Weights of a small GPT-style language model, trained from scratch on English Wikipedia: width 128, normalized queries and keys.
Each number is 128 + 32 x the weight over its row's rms, rounded and kept within 0 to 255. Layers, rows and columns count from 0. Numbers have three digits each. The size before them is the row's rms in percent of the matrix's.

# o: layer 5 attention output (transposed), 128x128, rms 1.21, rows 65-81,97-112, columns 0-127
# v: layer 5 attention value, 64x128, rms 0.499, rows 34-49, columns 0-127
o65 076:138136139162140139139118140171149153135143146110125147145062113131036142083118098104120153100115170117109107144074205142119082129173075180096064144152178159130085119074118161148080097146098093137120152112131134122140194129069157167130179133073150129191155151085139101134144118156089094087170126116111162142144094088167167099136086168171135138077096108135133117083104118150152167095198
o97 136:134159150097129122088073127096158136145131113131169099128146203065100135155166094118128090126155093112095202156174149066121126064073169107122109159124108108061131125103120114097125093107144107110113176130075159132122128169079104125092138138146146160116108142157101109190141189126146196159083128136104098089148111088116107096154111106211129132133188138163107184153180145109126169189100
v34 097:085164146081189102064188119087086105153099110112131171183104031102192145169155094091148134148134138138154086141165137132185120065095156135141146190112178150126085125126090131152131123181143134133097089133132147112150102126071097105093102126114070092141173145156097209137115136104134109127103156161153126108128128121136091163140150116132102089194080129118125156157117070105115165136172
o66 094:106154142154118092170115150133159095198117125136126124139181151198129142131093151078122089155083068092089182119134106134131111101171100124149141181096025078171116180195076079158103142112164101151154114128117100120164087131184098144117084117160154083159121102120160142111163099127144157096084149120129158124151143152138175096136074163094098101152110151096108105155143087157196090137119
o98 103:104107172115145143155151117109122146166117117130134073176129099100101131127153106108180111153093114124153102098116119156097080096097162129173171114106192099096084111183083147098086067044129074218077074120105144155134097139177111171115132194085110145123127179095120134124128133086148149166135121158136122165169107114131099139113185107186105074144136129138179132159129172165103165173088
v35 091:111051087106063154140078134095061122132165174134142163125140158114110167161167145163090099121166156133177124095056173159142080142173098120152185166152033103116102150157131135095147142154117100121115125179101063099105165132122109170145155136129098131138146157126172145179158122132103103090112087106137117133168100093115146127194118103082137113097113115163145168153060123177091117153169
o67 094:095083136159114102157170155097170091135090157169163170140200134106117146073156135128102087107202121149135140133130111173096108134142096119151106205127065122085079168085108140132137147116156081121124099156134173164129088121152104146122132167140155120096148101103177133105116112177110161103119174146184083098129060129092101071145086126090083151135134131180164097171163156108150050087163
o99 097:103144037136085140125090205101143103169162147083138146135154141125088157164115177111112180095142129129104155150144178150182125088195159126147076114099060123143137111108136082179123113209129163131103141174138169161147139099131142141169148093123129148144136102119142107121128100175122139099107102077143150192147070097154098123146104085052134153125079114107093081149041141123133116134139
v36 090:162127167102175136124111118094106147227138119044092152121105174121128114122139136111097110152120115086179103144144162141110139136168109186120121153040082142183042116155073170127137122173115141158187144076153143121129016081132131106142103127120144133145157086121093126089145105159115116141113119082136126128154140104159192137127131108082155155151151139109165160177132105088099119156108
o68 084:199096138135169093161130120100165122130146190141163094102068104117101126123091121100148164146098124097155154087140154126156131162111140130154071097135141167132102110180108072098156114094122087100070162127086146090145125181167163171150137147128138164109103146142122104116103124156128151170100077109138141165091081072108113161061132185189178085117084172061130159157121065197138158115143
o100 110:097196090096172103132156097192135133159148148104159113137092158111096159111157165116092157168125100151169105179107172141067124079198093150104181160055069117172147156160124126145089148124143167147160107075190168150104150113109110155112124081121123151151137135078074131102111096155183167101108091121097127108104096174106111154164090040091105131103166130099127120127122147131158092127146
v37 103:184130093118134096140166136132095118066160208137174086135149162125097059114129134082114149123117116113154153121173114156122146212149116099118085156106136077111132103083131093155112165181123122094125107147112146135187085189094154178139157177123103184101116146199116086170139127124089147161053130066149142121169132140087128118129129117152106126083141079077119119107164058149108130152087
o69 102:131074128110147114090134166122140160219173174114158079092122080113076084102068118145168170130128134161254125103166108170121155198112097164132136095120107132141100127141111098137149166087193097131102111065140161139120119134102132166124114181099101164157139127077133126120106129109122110127098092119175080153094144131099157133133146124094173122099095130087167139158092125121130088134205
o101 113:179114124103153091160116109097125152040076133087168144144156075117079128119063106114108147102158141086208109106149092113177128140130134123064109107105206103095208126088125149162100157199128103087124177183097082113137106147132137119153158117113109140085077131191118156146102123135132193184110120083138131145153155107155170129121137141153125126142124092104167173096149111113178097129150
v38 100:163105093118175117100147158139148174142092061068147138124126139080099082122113189120082130187154121129130130109104127223108137126120152094195125194118174153151137120100082185147123172149128160109120128106045135107122144142176090109164176063093088111091112151086085177166172088131133175090126146150110155099128088130128161125069128142168116153113086165128107118092150127175109135124124
o70 079:129140147117081104092218075171099112149096086132162169166155171060115127133123157119128104132144120114109152129129133132110184124137217095082173192111195090143155089124103172154088096097167128171193139121114123128167143136104159103125131096129128124177121058164162147171174134076100127120118155113175081116107077149130131173127109117087065128097107111164086106143125136147100086111088
o102 119:162127127131131075171085121182150209120156158129124092115143075116125078128133128102127150128127104101111102125146124141086090152131117125122105169147089106100142160166085070132129145145136179065132097132102147168068113214167162133152161100088061083085076148182111112140115081125166201130182137158199150112110103156083141095082142173137133116140140071096164133135141160175136146116094
v39 091:102171113164106104121136122172153082099110086132097102140155148068159126128054152122069176163132095162095088191093149135147129108176106115165092098097123138196129096091110128183131114198054144124105077133157167174172159124136150137117156085134103138129118114168116094072094133088113148126144097126172162118134110108167133126179110123156138192116135026116151125157159131140164121124190
o71 088:092143131136127164085098107101151093118110108149145038109104121095190098144173122214165108136173123114146116111152142095129070149102095156149131130173184180141118094123150139160140095067128177079150100168097120122142152158163107153176137079114110119085112164113133066139098143086128068159150116107122120123149176117119075198170158117084110095129114134124164176112188114108130210102121
o103 102:175167123097103097154102087158194123141129159094154145141191118106085124068119165044097119128100178125106116148091124111106056103137112157167132121141162108148137075120139135173128120104086143172106166164154153161153196137129116092149145155135121090099058167117110188142154120080079123158114118124145046131209064092136125137113109108185122139155138074149149174110159100145128122123139
v40 095:155136155148136170160098185141048167141077082167109151100116149109123126181161142151124131144084115137168131131138120091138114182130157085092090128139124086167133121158167148130106141122138192086103127128124174087159049103145081159159153108039100107077160112149112177099180111151157117159112074112118158120131047179134147126131166165158097130128118103138154160110089155144158064103075
o72 088:170129150154148135186080197158150124085117098206136175110137158160133127132104106137122126118130144074094138099180087152119076107140148191136151151120111085113117165146140085097172196174121061108089110097154152090161119109143106144092122097156144100083142078115175182041136115160113124124145171143037111082077152155150112145109105103136093111154133161131185152159134092103120108116121
o104 113:126181124134116079133099108160166144134174062163094130054118115059113067156092146154072107114126138154184113167154160070139140076111153156066202127158132141129173127129159138141100100161125113075184121123172105154096102189125121122130139144160166100148144127134089099115178084105161155109133145139177172136109115114115184098121077176131104179135144092098142093105096128114177064138104
v41 098:131045135142157180160167134081126153110169128165113161146110139172147096107132084130109106128114095107156080233111153134191136082138122121157103156141182027093097113114122182089100084111083135098150129122182125139136125125071129114159089105176140101149130142200154158124090123090155134143205119107130105130133154160129097125150143104102088155125153127074150112104169109154106104066148
o73 077:143083127151141128161119155091186120131143188121127177127120107189128080114136134091158096149145128133139091159128095148112086100139114107155078118135003135040137131118144111116145143102092175067131102114159092136159139121172152140172143112156116116122111138098081119172088098119141169181132147110094193082137090165137171128108048155138157113052155157164160138176129100156137098133163
o105 117:147096192161160155196152131153067158085104167117125192114129179069154088067074098118138175117141119164181090158122103083112160155146122127156076158134136082134112136089082099149149085055128112090145117184155115140128116126100090158134134198180154129104146135129119082118158178086125134146087130161142091101118132119136118121114157161103103028151130154124151147080158139139085131165131
v42 102:146082106129152141119166053169091171071122121087136082170097174152127109063082127125083130163124122121148162123094136060139150112120077136099114138106119176131122212161079139164155126149147161168080125085118123120107150188165145139105073142182189151120182102151166164108106134096113167133147124131174069133084131128166162114132156104061124154129145148095185085138142121159125118101072
o74 075:160176136109156168142133111080127086092136126087157130169100128119114142154104115095125205151143125075092132153132148172088096161116098154167136149105162147099123110133189116127081140153146087061074125161135148164107150192148136175108198034061171133130142120139153117157094108112065184106113149094113079118097134175138126081154107062118158148105111114161189167133119083097128148141134
o106 127:111092182151144097134125105201119091079169172117177110175133175160130139106100199131135137197063126125125110101135104163127186175116147077118115114115102139145099146098083076193143147123145195209102160132106111110118154124112115134104129151148118186118120151162117075089108152121109179172121076134074084082117142108125158083118128108115146145109130107090141072167167127105141103056141
v43 089:117105134144099131125061131111154179111155081139106128141162151099113116141148121148156141148124109089193099138080134079109164172179131147110153104058056142107115134114161113100161120114095104111111132103100123152188075168196124078164088130125087114190131120148036127197156110133164102100109121174126125144075186153166185138113157169135108109135088162159062138195124125142129129141098
o75 087:061096074119112144119081124115126152140154080184156092090103111165162165123138119110131130168191105171092099111071118191180137109167144092167084107099100118066153164123153127140119107118168139152149110164161188179151133100132115145134158161152138082093088161115108071166118079105145193133116134142138086121123191134122139148076074113103087134143118147197121118136095100056175123165157
o107 103:124172108112126128099072139131138165052159119136141134119118151067147145156105146172088113134119091087168126126129189104116134111196118148097200122110066165151073153165113098056156127159136120105093149099082188121121090212107128120117109068133100122218133143124081121147126152158113124139109120120145103104127155160133162133125163134167086126150153063150029157126140143174122155143121
v44 106:135157180094160098141159089148102070112134128098177129056139148099081192140135122138155074105075166130080108110140106192151111132129123163135127168108143106115073037144129119116107147119133104147141122119157143112190196145129170186151136126093084086146170101068137140125147149129121133154123113169147082103085239171140120128153160096095132093109091145120103118108145165152189098123132
o76 085:172136154122150115121121101133121137149123100123145092095072185132097110113145092128119123177153137147111108107187156147138148162148123164103160155058107109134113040145145120106081099177137116084097124172142161114173138198127120153145162052103074116116154204136127152131071146072096170172118142120125112102064173168122172184154094058092143148111069103182139143122124080141121143160113
o108 120:158168095101103166103165126107130093104081103030163113147162150078137136135183092085204055117151146100116123113135103167163182137107103140129084171158118122101070151203158163111077175146113101096144048160102170110146122099154144133143141116103167120160160059078149102152181130126167092126096112124133135161101172109150115147126131148156115154099112175107148105145167082125122128153106
v45 099:088109147124123126159090181149063088127164164121122070180105087122090134141147149123143139088139080127152055117097157165126092138136112096050086126113150140110155123089157189149126159164116111164167103088173078179154102091197099148111142173142140168144148163087126110135136135185111147179111120090180118173204167107136121129104116107158112091122083157109068088092146134158110167151099
o77 086:093154180121128118090070180095135104110156160059085150143146161107165118166155124144119121114187127095141096110074126072147139104139114160088091120180145148099178145130162102143180145094118141162087168099092115139139141086110129120082168169136151143168123129121090150175159139126195114087200085090155157146162086153100088091109100091173103113076156098087063132136104135164121161122202
o109 113:110096090088072139170121112123073113069107116076103110210149071137094168161114154129199123089117177076198113130106137159131109149168144090104141104126114081118066166107132170160095201169095133109130120122142120162128136132159116157132112118104087125150130113128052106139150104108156137180131088140161144191182114125136088153158097103173110160159164168129156108063111174160136107112149
v46 094:065149132136118118090123129170091128042108166083093170128167141132194076186102150120126097135102130151145136109142130092161098182134121056124155163143146153156160125084201131117117157084129203132139083109092049140126088155096114151060168096129154103084165092114124096133135158176116167120114163168144115204126123123161106120129166092189140133107130115131098169112086122154126109102110
o78 089:132090109130124172158118156118144123112123104142132101155153147164129173130094120105103142121109092101060113201099209094103084095099094085216149098110123151128155137134163113152088069140049162115120091168124068159098133139183123149170089064133115131110156176145143120078133129110100109181133117143110131149200161111157123122147180087159129094141087169157128103097183124108173184105113
o110 105:153106107118126107157106184073123103139093117127101132120214080102164085115063156183145131106165141099144133086180122103141125141100160133061171164151160086067128130108124140096097099179165111132147118152136065162103111137129135109095150129094091140085094096151139142113121111160162184205187096152159212165137112118106121121135106101154117156167163099133123125181032125148136128116114
v47 100:081102139141135118173188114181137171165142125175113146107124107110155090148155109071032116118095132120230197136158091196179163145093109175112140164130118134120113163135145180137151096117103104122149119135138112142145106104050112120166150067127154200098152175123099115114120167114135091083149094074095149100131090157115105137116071140068115145147105131083131142085103151136121149135118
o79 083:178139178139150125092108064132106117104111156084140121143168102133121102129107131163120088129127126098140122082150089151128159144100105159114147118100198161131178075216137087115135168143114166160090177115091161126142094153099146114193124136123123174110152102204093091118096182141165145172101104077107079119126185109118101059152124087146152166175083071115129120165157057089144110149128
o111 118:106110119168181145158144171183157146183136152177141133137070166115082102135139025126125124064165112154200164145211149129149141092101147114133106095107125095125154115110077127165137095103098113107127155139080079180134163148148094101164119134118134117142165140165113090088111089130159160103123151092132147108150112133155055150134129139077111077105113168095143099128069147186100189107093
v48 099:191149115147085112117152129150081154141101100186086074122136151134121134124123151136165094131085220126132208180120123112130115113173139127090147096122112104136171138150119134123089137185133119196176132129080103148157138102131164063072132100108158109094124174113118101151139173132124139156121114123174126096059151173051069156084130111087126116113092106083131185160108080181117124173160
o80 086:162129100154125123186167099150124146134080099107114166116122133161151159154132132107125062194150148085119170156128066128123110077131167111149184200091189124140079129141126130107163128132161138127159115123127126103145071171218109089090121127168133138156099104119139143085131167132108130122115167153113170054109161153058131154087165138105100082134103126066079083154152046147142084130118
o112 123:146113200097198133102110140075117110138091124165144098100114156152114143060117140165144108099094159055167138144154137095177168118108151087119142099145128088097156175120132143171136185163100090147112176117141102110150145177075112102127117099143113114178105107201103137106153118117128123184095186145122144102131178085040108177131137094088144148141135172170127129133106072090057125119169
v49 093:162116178115135149060137137134158150115088161078126169166104159148113193091091110167121099068098125174161144082120166158137093118133113091146132123134126143147082102120174033105142141108169069140108168150124150180129141116228123131129166103133052126145161148166120076156129121094155113107119158117151109089092074122122162135132123151150126135076171106123157053100091156184110115160139
o81 094:176106119145113126176135170116137169130070165075130132169131098156095126119080103140129132160141163101105201043136147154145071088146130146146114130122084134142154126166129055149136150153095153136151110081145115117131110130131148113169166104163131150132114150143199128084096149088144185069084168131043116146099149110107109091089087110198128080115117103150094176150161139101144077140206